python train.py --num_attention_heads=4 --norm_place="pre" --final_lr_fraction=0.0
Each number is 500 + 50 x the weight over its row's rms, rounded and kept within 0 to 999. Layers, rows and columns count from 0. Numbers have three digits each. The size before them is the row's rms in percent of the matrix's.

# layer 5 MLP up, 256x64, rms 0.22, rows 136-242, columns 0-63
119:464479562503585545540453525450478466487488514465506488542472510479472489518388522525441574514487520534567514491514476513650444510550510456477498511330610526473495438589505475498599492541498447
106:418558432530644523520529461505436484554523562521503493532597462499415473432529507508503497531477427585481467510500411478470531561497532412475565468467502531467451472475391509466479437589554555
121:502533533488501545406471569486434461473487491493511520555516406528534550434438478491551618458467471443534597444559533490619530502519471412467593441562440477473506520494503423536508476465494606
114:411501554499459526453554454581467529550488570490437566580574449491488464531489554537527456599455584480464488517529455555536584534419573535428439465461441469562482484462471456546417457497459435
054:412493423495577566442476466518403507494527556516427531573545515494474426488418534465430576432529567487534458482488423483548572489521539454553510454484597531580404570535438459526513502523496468
116:360550475444482467507506502512505546478562583438513480547510505508522435521461548488631499454557501491544487448559434545588547488569528421567476500422497540465366480450482507489456510548510563
114:461552469513494525526570429443488486524556519598457447555566482559562462474492434508435479479505410556537453442434502478468602476423532552436527538474525434570460524463553500430533537596418447
101:516444479452547470534483475540455511588529577429529402487485496515508445464451525480554466603586590549496445515466586480492497507526584477512597429495419403466521604492543497538494517480427469
032:408479502480562504482474495486395485510514620521434512626523497537529544517353515485455513442558519542517451482568440457505535487499623486468540453440495506523440525591470473524525503496486582
102:473512549547534493450442597538493543457531498467530372550554404524465559410477512550463464440518491533464475418499432401494560516587498503437432552489486487507553567560610491522492453530521533
102:377568504512495555527531468523465480459532577481387542540544471522535536416489428519516564491453510519465536456436421552486486582436535631497481494502421426571445517458496579476455461533480483
095:455542520455578443510510609506520484519560525433481425511473498495454470428452580536533425442643496507598509523550510518484445449554483476469564514392458415509506470458529461546581526552487480
125:467554544480594536498506579473456513409527540548536482628518433450474450506387547485495492442500610385473506506574489568544472492444521521512444546468523516480467503429479504432429562510543469
035:451452505506513528476388507417478484501588561521381470620524489488516456454434540507511524421557489562527560508524500410555589502478516472459555484513588541513418548547503417459556497539544495
099:482501520443449552340474486628425494530498516379474454521510522490582484473476551481420485522475524455489448425533522468601521453511522539526476518512573578452455549460505417510544538529517546
128:444579499525554509504504504429475440481479513415555518549509464469424590447455546399490569475597497482442485529540497415454490500480624536586540524483500457471445479493503422431586501440549452
106:453471612522470453424401566548523523467552501501512423500523468468472557517489436504537503359506566439548572379509570476480558498534550511537551508501486404512460468452472440448549527543481526
104:475492506470573477488391528402529551496516523509449550535462516555455522462494524511432578451536467538564430418490470516429461526417504425542543486520619530567500544525432470398592446496530545
096:491517403472602529571434511507451513574504480445553513511597432538489542511434462485554481549637453485509482443433530421494499529496533560551544434559448468534477600529438525450494471476433534
117:401492517455508505516505616540509465515606555468515465503525454529414504545469455443526451473581579526577484479506462531463591443478578485500567432432491381485467543459459493474567445576495506
101:448534471479496497476454580497466551445586506489453518565518478412529405524468509507595519561525475535454462386476505597506567562508554463630474441482503563469464523421484488470448534547447429
114:481433536521618524438481472534460626470514520441540496515505537485454531371434572517473521516526420525570543444526522491511525456506507492548513512492509437417507552610444520503525430498532375
111:466577479450450540459532401589438462452531524543422525525534492477538538450484491515469518518520589404466531451473491498511621503443603577544570528521574488492470493433520556467406475532473428
098:486514508505518430512485549502482536553466504501467592526596540547480470463473530400581499491579512547450379529534450492507658471489534551466493545391483563488445485499540442517506490508388532
061:453466460512544494496387476486482529518506579411449482592519514523515497491428515336481535456594425509485501487475530481546634503435514489493568492522567535499437584486503440494569456503498533
030:429485497435585501474446470481411519475520661549455500522564514502538503423384510441477550481526464509523540479499522409566600494474545527521512384436463504584495541503547455478520517527485505
114:387540506488502530451486489512490593505446540543483544556516498516522432477489529466508428480616499535508576492516409424601534489439562474553484481405512539498381467488446528552473413543457432
095:522409453356568544532471485551496465477534487552531462479544489498484454528442545457530535431441477478526553494459505471418546508399528538484580564572453533586424573513535597503534513449464557
037:484480521512600613412401477553435633517542609556472489548539516467539489422426530463530512421491529517512586508500501461569583515536560499498546480482552513529468554472511459489526460456473457
042:429441475517565482488426483454476574520550542530397455563528528528522438410406515401497601464529590469502494431493536509517540510399569495477558526504473526521430599509503494539542466573523491
038:452507549502495597368422498477432489486542621533391510541517510498463483439441591463487643460566496461512536511522464493571526445479544498486575479461559501528434546528515466469504451509483502
121:457464458462561475393461467577522556486447676468420522527564468437519497546470481519444520532605483546526517502535543544459518485477473484521493491445592464456509492511462479420610451485485554
095:492535579548578453588406569496528541547609520406495496575491505448437531426406525473563468480514492529529550506563460532509456485460508443491500462476461396462503535425445495429413492445510524
032:484484514422522471430483435507466495544546577539452468587548501447543458435391503419519518476580464521445479454523598492558549542498547492517539485456522482500451627568558463527436384494469510
105:518368542559593467541462521514498557444557575455479559515524529427496543473423508491583513375548494535534442452544449406592478550499484438505486480438511545441477526571451462468512489553508480
029:405442470444554514500464477399502468513585591475406434541534469535492511454370522466575573424552537502518505517461532478559575513473544514491530499531491519542447540564480525505545395516484590
097:441494518514477671401509475497416417510495504558530494626553521477443620448473532481494552548487489504375451537498540486468475543515477502520481534450581443537486535498502535537497446494537488
033:399479476490474522444423508454424511495457643435425473561552523495463455398386520447520560490482533560488534434502522489525469555504575581529580455472511556494480568515513434493525484555491535
030:324507524509544580421525483509455479510496588526452490521551506519522484488355522452466454480570486491499509481513462459517610472477616572488490465507547483479434569472477434501483438466511543
101:516469569549505542545438570554492563455601519491465415528509513481530509486409471470578442562505493523480507488518440442526564490464443629527461460514463492470367570450568503432472580541472516
032:408522444475534610392518481466475533475539600563452536529506479469489468482335532492443536448487472471503545452458520467484658520487556543507533503461543486531454537506546495553511506560481536
099:378558405528483539472533460444447480486547555538393519462573514530479480513511502444514428505570514508401529436553530567570498615519602467563498527464529547458514492484420493482497465534432531
089:485515569460584544489512482563508418474476528471512504556538468572592404499448446497428493577495543434471489482485545525422488559585496440481528498427640506557408525484515523429434542480453515
119:500458531547509575513443510541477429384518530488546460534505535541501461514375491426548513448469558529588538442524551491550522436593492461559431475507474410508409511616468450499518469511486569
107:426500560539535499449545501417433563562446544522471440492664500468485561497491503521495573510509517427524519569529497472510539476454502465470409476436537510544465475493561464524497337544432490
111:507491444503594528411538446389481527505463526545506562583519442467529475431504472487434550505530476424394479579486483445468578602525542525457515390513588502461529478550476452488515497509581532
101:485461471438498462472431440439501501525535530550475573508500530590580504400509529430419480397518437534576454498422476530442597489555524491474539569523515583568517558456441464480569504487419483
101:508417532452495526486484585542519549456538496541467491537491497412455510538500624443507542392534543511593500456511499526502571465506570412459557543405559439457488469525503434464540493435595572
119:475511403501510562554526535494474474513473497485517511545599558569565455410463472453533463514598461508517475486478460479408612508517515544517607535493464498597392539425526499470508405514465437
092:504478448548596580425530562504458447510480526376528527570430466504539521455466428432563471527599484527424570485540498493504506522542504579544537509443413428566470526537507438434518458473549450
097:388486449478540464385493514550493596460603521399527499508491454545541574508463458508429491411575447466433523515490558452523497547509523550440540426512503452455546564534514511459409494429523501
116:466508450531560598527465494556474416533634540571501468491436563459454505475421542444530469504557506526444452527522480487553529410438505464435578518464571476571457569595524534528462497421502493
098:518416470514532564521380494493532460473521551527488448491471482582399494456417517443549518453460537520514462443581508494576516554424502443471590531486627535456469530559469414518526487495535587
107:373479526512554550456445524513463447492502541524460455542472452475446575481466498496565480485442552466503563462616387510627504483446444506562521520503431491563468596519456476577478510472571524
095:460478428485560574475537465466550566532521463488457547553629497566500393413504462517504447458522439473480434559469582404469516465465517600541510527499528532565492498571565532460527513430527430
110:466339545488526497468483509536509518513442512546461479508589423435470585469496451449535432462454462500456519492512528451538456542488578511458526548506463604494545612582515526527516373467511535
111:517543572455531502520466537526456452430610521475543475558534506530448389474466473478529437579474519422426499465544449471648542506463533595490495415453471527568443544464494484453488419492506532
032:453489511488625584427451511481431545484531564523421446546616504498485517500371455437504539462467509525483512479483563443515505480492544582479595437459498521536488466437460423529552418504550468
104:503438480530520533475517558496432477433519533450522374571643498488487513501501521533579474398543488478499516446534532499518558474597486515467449424509423443514502484455508515441551363527437529
127:403545522499474522513522491516464516460558487488497512497582554499548413484470386475472609508532519494454551526521461482647595503504536461539524515500587526559436538454454375538469458514474430
109:497511555533517591524474461460405444482502526545482464549511537548462431529493521485423548575643486501388490441454453486516513460478570519486549412500618452477447537478541495444538456528428558
025:393471497522541551492438480457465587530560629484443470626559510475497446488380540545464597476593483483533483481464456492504563499479502494442547422429532495499423490533505455455484474471508473
113:505520571460514472474537505445495533491483513543393524548590514456439478529476533469468598491443573463443427451417412555527615518532498513522533529397515396476469493548514525491547450585547556
113:517459522516517441462442448462530520507490524463383477513530531439501469479461409421524529427502495578468526475451475473477546448423478507429650536529473567564488549513650517520543493473570475
099:456359507515505522561459431447470503496432550566498525559484529391507477496463480507531469409557463476470498582390502400513534511528559519502552526442551541580482550540536559411517495444549524
109:375533546487499571536568488482470498510421542464471482528543491476536479492472546506492505497512511431420545540536582555462553581508600531558552533436434437487450434403480428475452494617437488
098:501534559452491454426440535468513445567506507419429480523539456458458595512441494502494515425535450509507511578544422455460571475422456522515594532488510511610541502561583539507599446486407490
029:446503507489594508453505436485485533471521583527417472566579480462522497466381443376469533430494489467525535482572478454594601495487590511476535456455532544505456543513478511528517388544458489
111:561405564439551568529445498505459432461466507517525537537490526503551438517435496440460491515499541336500595583528475476546503465460499525497443526445560439561460592502517452558556480470587488
114:445467586428504545449490483509429602489457551504474451583590452481560386470511490484433562502481549509578556547571476544465515519468494541539532505450479424434538531398458410481488522537561494
035:395459536515525559409458414517449539524520526520457529582531506465494468456375468450463539469526554485502548447514526426472512464495566513482625440465501471617484575546432493506549427449514503
101:491492545606486582448469507588450620467543600430478563487476517523506447492483595488560490500557603445467474544508514456478480496518545466507399522430483505478530571444452539484502424490462415
121:495506446569473520488512507575453472557452552465431394530631484507554475485496493487393438511475494431514557426454486391502619584554521570554503483548490475473523498532512447537462503504437555
096:412430522527539485430455498462541439491543524473508510493490567626527410503488447516398503482550469561531540529541524550491488489460493477576504411457593473568361497468462449455567492543562503
029:406452582459518570453488484501419540482506555501430478568584491459559448431417541464514543432508508509538502440429492551579643479536536584495498530492559498560502557519499445492507405467495506
111:475469484472633459484399528491557506543500461444381478580493514574460533436457544505532428488449536473530434591436502426489480550533488543513533518498554511546504478470531455496584442584411553
099:443493510548510529513527472476371480478592529498511509509528379526422477529493472484447537565535506474509481494450472585432507487514601495583514364446542450497426542507481501542459406597511491
038:403408506469536547417516507485452544509551607550461544584557529519474497419356477442520526513518497470487462485462539501530587443516599491479605445495516489540485506561492446418534475501538513
108:397461628476470612473464464554469539564504524416524572534527462539463539445501447482560455443471458502525456523588467377491494480398519480520519543498503529531435456485560559574498520457512462
122:465426457517544565488480591467510633488443554469509465549513456512484484528531526429520463386572545454457492481504533523439510515558611559493521458479497434430480597538462482482592458474425554
102:429427444429501453496465519460562523402586485527476511540570567545458515497493441477580524459537433429437478469455506418532601558454501487456636496517483576503429554509507535555463516451503487
108:466466515476446580426448382593463456397522528463469533534563480538534461494525473494420508480569587532525452518560568570554587453509573483411498533530613527475460474521516461462485484543502502
101:464482555473506508463510527441451566516514509534545480545472425539451450423482602534555542405528460498543519512431548479428578510545611565499573510494500407511498525491533509356481544594526467
115:490520473410462509448491560486483571534567551514424512502612499396518566476465422538466472423562501485523539379497499535494520550508630521571599509504415488440546506463500482469475455511486543
102:506501552417631446497477570456563421421544584490499562539482466437448484476378565512432466507504511475492462524499461441524520498520532483534610457524472508464545521470441452470623488462449483
106:442461451524576531409416486566451513473585573424422545570543495502470544497483516482488534509551491513495633514575500459491475509551481444596452449494547457460528474591554498591431462471503466
037:415445516474511502488460497462472514446539543505443504580529507511527469475396426442477564442578521617570483416505448450517498521518574522511501452385508481533370543524552542463521443503581526
143:488475481490636551446499535407414504517582561460503528587513436460502436444492513507519531515678553515473447458520499533475517547526512555485448532431471547440433523523434558455541526503520490
121:475555417398517554538552500478498439455487549544526559556530511492471521466467479394414569490537456576491528479501479498419585486409546535596593521391476540502516497515495514444562451567518464
103:477568492521503612442482486435490458501553552489435519495561553432525491399475486503450558510597538505476469441446511486522511490573558545581450501333562426530467470494441509452506463437478458
094:497444532441544517492442571563495475447604543593484502502489510466566439425457475511520465497493577513587448589470449419438545444586481505402522470491521477590447560457465477479548548431489454
033:463520517477497521448453528540422511523569689495444465607540536530520497417462479434504484471497478507551498452543610496543550460515586493468521419493488510576431495548507557505554466507460572
113:501550544481568619484473573558398464519539515493537523565470409528494566463429534528574531556533592462525577446509443464530477561500511517509508482448462430469430519398527454491463404505500435
034:485512464512550554432478451533428570498526553487446452525639501504528512495431487407503584415545454473462552458442514438543619461446558507487579542519523480520470470594536455542518486517440567
102:401484517499462454487486525502513507464509508485497481487470560555598512527437520501504535484517460465473398472579652379543473523471574473482614479518532468505543511516544480432453534453422613
031:405476528439553610406420501488541476511601544490462503579576470516527481431414480456515587466575517515540581484494489528494550494510520498434460427551579522577470541513558500486530447525577493
101:413484559438551534391409550539512547543485511495480546539473538481502513361518481486405469537542544492502465556533434511521602451482509518517481522510477410470489631542474439429529458483436499
112:541448471412487503459454457467477515519532550475397493499480540501583423539464551464469494432482559409460540545604533543583532589548487510450491493519598560501425489539579519548457392518526474
101:476461513427451468499513516514438490563544528568368447517587436424588569488499491450457427481492537483465565413532579493560528554434501499559454483515544602514465538490535472518503475601442525
110:496514406559567538532446542462445503499471549509502477516530569447448455448447487509411510511507572561432431535479599540455536559480621556564474450496511439579474446532466478434531552572427462
083:452459559427512426459443510391550587524530456555396499457551601562644465501538460530480513536502501445467445498476431506499471489515504509493547554507479471625501497443535538472546524507575503
130:497494552524648583440515452499437415508463527431390419534499542542474525534457540509448555406456526536502594514538523504586489459454517472470459517413532490545535484504490424553496528488582472
110:447362455498490523494293469524475489521518500491493462506560441518525474549451584441522523502497514411491531533534552548525483550441492493516492542471535516544489529546565567480552531569397458
117:512486531433528490487443614593530466518553534589448467515555448536498510498514475426477446537499514559515478397489498480489559582469541545609567434462409455506387506543461453448529452438514501
101:439501536547505545529539548526407573543548581501543496553543480427405470443505597509523586468517440509440460531483465490462517541494506498485467394476547427461524538481470432410523458553411601
129:440467505547545524494383518467442474448519506479459548516559440555542345489450614484449550511519476427530485564439456502570510604468504476408506531431485545540449507491551545442492524539473513
109:443481567448521502498523496546492583479503580372514414555585404515515457516494521484502480556470524468569464410460545541436493594531523550516459471470402422547554533550511526512504397485448474
# layer 5 MLP down (transposed), 256x64, rms 0.196, rows 136-242, columns 0-63
119:478442513535499564467495529510497555468597445384501530469562500622558511512532551444523465476568439452459553529513509521465434519425494633565479378545496472498440560550485520468472489455526456
107:496522396654489474505544482414536480436414497524552485460503508463523485490486494447556559541452473496539482502480452575550506435555481436479423639511409523419488564489510493539451532503558528
117:585576528490498520415591581461487414448525457515534522550419457460404460516536504476505528526516520530573477542518534520542483458480582459490477448533456404433570462584544511435437480578506416
120:482515463462480482475453489568508475529482475493461505487510559413550523517504489475431464461451541504512484556435518665493531501576422448466579558416492528529488637409481572569517485533427454
053:549426491509537445557502593476529556538445483493463553450457569501543539420429526521583507593480499489465529484538515487477569517449510568512461560596545534492508397511528527490438561480478341
106:446526569535472493481550534516505562474438514534560486487582505514501425516514593492489455591546506489383525556383466537508449483409355435466433553472462562526481455486491514488458565531545508
108:423481515416517462535542507559467496482579518455543472474500507532443457569545466400455448493457561532508642566509470482509443599518439580507433533473498444523488483434410534464570477504586461
099:536495497508450485430502516524541520519521456532473489462487517496379441493471571507552477449487542490518481357557482585539549572567449469524500595536507496536486530542572403478534519385549384
030:522526415478396458525481504527489365500432378526520514420500516436498552511576598560515474529531524471516498519506475479483448524431464620559472513477580483489522567518473583513462508513422548
104:574447453514480455545529545460504545614479488445386467507469504438565482480456508552510482438414605502473493599470454521464566462466478513478527425530478556454463464525479561502546597562542403
107:546600511392474501530540494499551450540456512471600467495526489470509461478511532552476526509449517515502454488528437452535497534502401470500549592550549621517552406473529498521414637458425506
096:390498450480430494500563379487572539499453453542504569539470424495455458558588513478545487492421514584470473465466454563447485505429545457572456594489539574563542425533485497496491566521499465
125:632408465507421464449476556470488468530520444513487492478531526469518485505494609497493547526456423488536401564580505497538513468469503467620444419554515478461522480575478486542399454579457473
031:469484482428546508429487536498493516520468454481538585515556596423489488486466568512518456511436448474557551519520579556640564433470568512427479487419475570515552387504530469527560431473536519
097:521538517394403429537526484485518532439407419531504573461499532477495500551543525511511428481523576524499358571558526523503510555503462520553437477475514495538627420442494584495539529505455476
129:544468606463430428441605502496465606592480471507581550549417492428544514495534518504521498505475516468494489591501494494599545540425525452468418559465444524413483447573480506503481537526507451
103:504500491532575573595404421547503470448487467476500491534459371559449582527493579494461561582425409419540481554486563526496418468430506517476475541584450515521533463471511562510500496491504472
101:534544498511468415471567483468454458555509561453474473478445474521525556436513470529502468657508563552462510453541502497536513477491547541546507510527472528538426482397553518673512494400449468
097:464390522587460465442524585570582519531490489628426532502485551430506502529504515502464456445376460506476480532567475477533534469561532470491461397505458529574482475487562487478602507470547472
112:498485430470478493618547479526526454584564420563516524412550427528504514542492530530550502531548475486515487539477525622436447423405462521479501417532504504449526505452515457405566499557509402
109:469588481538433544555540391466492567608493516631523412521532480506493510490501538461473482461506419465390501449515479536512461419502445548539445581546490595476475558479480526527460500578527479
111:476495522564453484516442538522607539486461457496471539485578516406545593451474457539452479489568404623403481537519471491505525458424451479547539561473518552555478389419491481525472556509531516
111:607485490453470553509489478479456579465422501441530500503549465543538485529549428529465517520468416558532597555449431493446474438429489439539483561493487589505523437402460541535418530597552553
104:624563516497532475464503563443511434496456458449430498411518607533520469521516430442525464531514594494543485442515526561512441466460477511546573529593531550457486406447429461538561563445494457
063:559432458513536485456534556352465496548438536527511465495499573491480502492632591564506478438499494494492422539531572478450484475589501541613501448476414518530558421495483562457505507477531510
028:411616574586503531603480529537543538511460415519484509455415487509443436577502465589511461605540479575518495515401478448456395488537511469501518450461484482565514550463503554481488502514507510
107:469563557577421522528497536519583523433432398450559589516462483502530506483581515503490465508587519474504494525524421466505504530482509428595414537468487552440582481468543566593482423442458465
097:503423585541483527468597506447507384571416593418434443501491487514449522391562450561538490565465514447482450562471546500464473566562554511490483541467479509532563531469468486512506524458591461
041:626467542454500448498548507508499440540516594459429504396539529501535494562572479480510435461505524591520514501548471556510520510534428471509515599445515481452483511438563393538506543502566373
041:438462463560437533473500494415613490483537578510543525428460516488506617582482446564520394549511520483483499464450443453612550548524463407515514547408470539454486508517497542463493433468536497
039:511547481483454521565465400509515523512470426582598435509412524506475516487464573532523413554526500526515447516549463561514527498424515597504412401544513479486516501538514607445618527537485460
109:553499378481473537476420526474402543534554528424559520437519457476429558512481568529451404475504490504558445508542539536552505552458549567580466518516393554562545484526510483499419406526534502
099:457425508523497472481419562514512389450525464504563601466555422412625563461455479562412457446506550514541546500477499475539595438481565474502479580448446557470480489526485482531512548500484548
033:520546390539507467535508500524505511486454505537510487448416617499509471540526510436427459453503427553501494552489464486532561454635404498633574568479537518449511449445480483444542492564523537
113:528486520603397458457544469472483535576531591439490541509452468374475464463558470611519496449485507552473474498586483522528505483586457382481538462461469577516545507538494547514494412471510450
032:513504542556498496454518497486496443497574550495480524408541495540537514615512519526494471475490609331492427560469553563541488436564436429478501529451509471447431502515564471443432537495584477
102:506423486501443551504534508561481544496478462433627423481558427515456573541525461526499603560530546486425471496540460489365463527503554533481466509467493568520481474413515501530424617489546520
037:478419480526419478551540517466455437449453538504479485402455524505516441403503479469548493447462399527569448472463504539447520578490454423504514648407493505506538464589519455461530492425531512
027:479453431479529446478573446481473466529442568438555328474472510506487476517570508518436571558434515516567482457472505458566529487498445405542435422591547485553526521552520519522467458499493418
102:542464543427497501558553418520502544450527480471500590501550470629529520490514535459510526514478513467552573460545508507514453475468429418452444585571462485447483409483551462499472399645492508
027:596483535433600433467554531513538560526495472465531444504561367486558496428481447399500591545472509558476401559537480599480477527453551560505496479436459542541536476499500521489530455451541477
108:584563464468555451500582460568533553448517471479561462487562518448519461545543529437595448549496572433424506515582488526415448510499487489536446516564489529500575496543389503552532523494431394
095:528540401447504456500581659447500482528514390504540481460490516484577498595596533549515437480489591489468513487474501440407425451511413491481465465505521582524512473514488513485473568461509522
126:434493458500422566455503482454493596525464437486499464509543501427531503480355529438505472540544497546566491498558495535622511471476459520463480672535422517453519479453514503434484483437485527
099:451471434508503456508572413442514505504538352519548498335490519515517528474562493566493536564584535525552505462570514443543448397478478502498522500581435514514493471465567492440509464547483531
110:606569513548488495406593561436465492417490523453517479491521497490508528563466487539535449574490430463514496555533528593452518546369430535462541529507389496401502521549508469473491493586496515
099:499543453524484514505560551506488606518447509422504460449463454544438461536479538510441539611557410522474479529514468502502396439402478624557453481461484514531545434505525446530480471601577517
108:476510466554580596519426359520397501472485615430529481467530485502542412515433507529544566523519571470478500408528501482511493494503548558491478521519507491517592557409502537538429515471473432
119:522543488441511522408505545429534532533448444533567467458532386515531508501510494514523390573484451486506439477485446522438468423572401584550535517524594544465580527596512473516533439497439523
096:420542450476511531499577515435565544436490382573518571462514554608501480565545453490545481524523488505462443524532420392562501479487574559553483463493470440460520533452448556601483525443503471
091:540467487547484413492577551454491507532410447532587561505406494673494522502622474435510470553493580500438447569484448491537470497524546478495458465483516462493497555506431489511559539527458457
117:438489495461533504536519446565556488390448518537514498427533523497480498583570445608429589522468514498507544492504535437568567397413545448503419420542434557551489461468466491499540547483498435
098:543484449566496551418455637536440543405541520506468548511515498544524431509434419496489559526533580536467410473498575487520527435500555529490509525539513394526473507562532503452365487459518510
111:529513497509515520527421482536608563536531461490573467494458564539570559491446564440563417503573469384555500448445522421449430502464574558456488473465566477412564521445483530454573480483511509
094:497527600526493429585487524528517502489434532467473511543450548506407549492529511534452601415548457500564549501473468502517433496534561423603502490496405425452526564447563444566552502480451419
108:473495399373481554512383556444476520540514522551530432493525511542547432520446557475421485534540511466531547533528551516495568583480417564474486547482488388539414505494521496518516596454538458
112:453459453518437417533532426472551489459489409509478519462517487537463451490608497547448509444491452560616576510503532573484450575562543459374502546540536549465454442491457504576526571475475468
031:500563481507469520447576515438523558441546500618455486475433491446473476601511613475515564422493590474464406429497597478524492500541430449553484468500446471513465480435518443544431495481548458
109:526537496540418519401480564489628423541570393484525508549464494563461473543547450434391437491542511534547488556445487434472467541464514494463437515449552484496511534483535524614534546462559499
128:576426528426584496516486471512421544501555408527516482515575486472518539443518529423520445525562471475517504545546582437432476555503575525451472521523455430538570447474563488458530390567396511
110:524576495526360520576522527404566513437408449533523448535461567562536493451543528591445485605504524460519466487496540506520497429498397440535465475570476479476523529423483556553518535469517544
029:558575435563557431512591538502557410429529487546496421449445463480440513484513497487484546493420453514521511542443489513580428413564463488555465487478447466593474467495397518425499432486561534
110:490450511479482529413528523489430525572446568471605498477418474416470468619511515506500531570525575623483466584440463481515490514514450513546468468447442513503485463479520539508491525381542598
113:480396477530504533504570477475471517432550523545587556550414434576488533493619485488507522493535467508419566521490499440602512428509573507572484555485497491521484523466449520350445520535454495
107:476481452539476407630519556430463524525520448424453632538519504551535577391475506599504484536510462512558543493514523482497442525476465437438522454476479520437436459515602521567512486500479451
113:555408467514487549401485531453589522561500453541489522517466454485488484491477419482512370526538437458524470498519471518481555484594426466497606532458610571478492527466625432473521486470511497
102:499519424523449511555409522498581539490436387606583557446545506540562516392502462475505500528534517452449514493394514572524411477526568490535423538530507545568528530457520442455502507467548470
029:541543473533506409467644502477514549508515564554552414511530525440479605565511477476490462551490528576475457561535438474461479435607442557495464507503473586528432556490445525465485563533452564
114:455594499439504460496525550486474554529534486470513561557466544372400436507636484554468577450456506558522454493551554534519543531503559553528456414564508501446552511489469505427483475496399514
114:551547523538479478474551541444405515495512521483589432490424510452460533565614578502518461474508522511440562547483450415479402558588467498495446427450489494522447517484469521474452540479634555
036:487543394497545535538537424492569460452459498563504462507486493486493536529499643503471455438435384468538433498510547528458441519593464385478494493547429450436495510492485584516495457472587512
105:520508431591450469505433599484563523563520467516488503388472581519576621518487485452543449476484478504455508534490581425440473532444509519524517463476561492532441463407496516580424569547495439
122:446446549558542514519589424448535456478557577511415474441489562577456536462435462569539515481394474480503545446543455477535435537444637482515453466517477444582529500486553474580477521485476472
095:576519422558451481508592502544573432597458413517474493436461446463517499421549520531563441495466545545522534522472553479477452477548377464504507493560386435459540507542469590484549483539501473
030:460483457498473438447502519504612491540476483448451528523474595579381457433448546485484501454547460469526547561467499566481509550571479431481421492529395613451424532463547544478430486528519519
114:453479556608476506549553510502537504517549622538602574444478561441479512553509454521443488451427469487518564476456436485551493459446455360470478506431422512513587510511471549479485495440541458
099:556503488409515446573484530455593447551469391502497515429499513448485535498470515513528458428574535470512476550499438521502434423475390476494557498429496581491624492472534536489629536518481506
041:543548529535494490480462591450502557411469478456541483484467503658552518457472470452535504461438498389444449541423520443485464499539576455511509508520454399492595528473537599456568518499513529
110:531417410601526455533490432496531472459505483544594396467549510540477445555443515619540486524520399473477544582471455453588483450546501499551492432541509453578554535440492522493514460517504455
122:508383492570541485548448394546528393490565453512509508432536514546531526492490494536469509438550390579482419510532575441503495560533472452539456475576516499592510560441505574486414495506536494
104:470510450468504556457480512506560569507373460529536486462460481425552477557636557429488496572441492556495439488470460455432504469597458392518514500521510481506617444514466473423528545532501513
112:501541477439402462486534545540374502476473559495541444519498495478465541447511655481421473467570435501455389512544526527524485496473572482523513527553504557500497514475507498391602493537561559
102:459510481468528499519422470592457588461502588489481471546478461546514486534463497505562578601434559497350534386510494523495486533558488438559463512506457548546466507448568509492423415550530484
116:547465477574563580524460395517512517470430420603598429557505558455446459525530586385530583496504406519527453547461467472513486491517462569434491501593539507548498496498488511522505538512497457
107:482468462436552508504605533540498560479532479456545539411498504504550488581553527446484584503598541548476446505601465430425502537504476378499449593508495533473561402496482468482431471514431484
107:483534526534538478588562600428453473515532474553570519487531443450453470470575496535538481567446432499524465582494469590467515505536487484428405607533456389500563496508456484518494576442463431
033:534522483506363527499501509455511499578479408480593546451522432502432520549508415474530468409518478548525430456535521411468495536565539471451552426551482547511508492512462523634573470492426495
130:558458562489443434520482539494492596571470451479552445447545502472492452523472467528430536554560505503629495505530548485484602491488505412488477435545491568402500533448469555407495540380523485
121:488539529516440576522630513504477481518516467529538560537565482479531586487492563602517477458494542386487435493613497476427443445405516441438412554536467435461487500454482522481424507524481503
107:507583510502526422560508568482527474475611457553522439518479501618445625483431506477515414485459466497443491493529433479496466480505463492488441446637564520448560415517529493533465453520485553
097:500456471542481560481462474539545456600468496579513490429591505487442503513473432514478557441562528546446552472533587596382374479504603471485507575438506509453495461534560468524484459517490468
034:493545508504482454531492471458514439554449523466479504459419526501479544554493583635466481496366558506504469452529392527458535490476457563606567537453463483414509516511556529475587568510528426
114:555457460378451588483523498525477439530497484561517513476431467520510451610510572509474462518558433473503502464436482508470511516483568619541503499475487616424502471456462528517578440412407519
033:511490507565439500518547553508609495470506474543540536442482598452436555501551513480503516586361513444475453597545514528488419497519572430574517412583504462546562488510586517504514476550517490
093:579541463578542579498548518442489496454464421513585500455506461586517557532558522564518525467503410480525508546451520517522575532534512530385418508518376541538493468452456596483432458495528443
032:533412441497468534487540608508430564525516551507519516455510524443502562428587505548536497623451445504480518430430487505434458450497464507540446524457374533471508436437486493487535510504563384
100:588433544513522471492536571483465484456571517515520576473512476561403503497437469455520477521578630492502569554466495417498556437505486553604447442397468543497552499410479467485490448518556531
112:536470439403494547512517532471540636495560534459478436394530563482557460532459448525398528500491505524579476437571524522479554526525452499558468604529470481460409475501451487605522526452530514
101:505518432505547512495615430486446428484495456476549463482443421446527432544510533477442521508535488513509486567599560512522513601500583508491498608521581440477479440450405413472577521469516454
108:520500580498408513401555484545496415476433474602547544475424576533487452532567514534524380419489544452457530525505523461569536474489479490528524481474474435553428460524427617523537501475490464
084:498521467572517565523561525584408426500515547459624511577395407473432503508400548433510495493470435501505598531527530571511527504499462475534536469466545528416507559554457486523495437494477544
121:496540449439471468501577471406438506412521528425539537506460467430448473530498612490483533537468581580512425494594398482512452545485523530452587532514434533458467505585519428561547475505530526
109:496465495423401497539636400434522585493541537504545499485439466513538545441544522499547429459427503509525481585544531492514513516470559500470480519536405365406482485511468530504574550481492513
118:546598545482453452441515521458498493430519509432577559493457508551557489484449576534410551539628565482537560587490514428488472434444491480544393455479463448533447482550465484500454519585478523
098:566433451530487509433464482472565527522461439563481511487418567551502543570559432540461467389483451502587590537470500465406535479545413484467539531507528508535454473485548521530536570468540370
115:541464598437499436492565531450453382475530515491454557496488483506485563536520569498497409525462460441501427453512537526587553578411448446542422511597492500453533536474553492494498457399542550
109:601434535572581530481460473558495503439475521472542548590534470538507569453476453531622481473432507443492563547452550561472376448513506482424435578516541522511431545526450468489525542445482505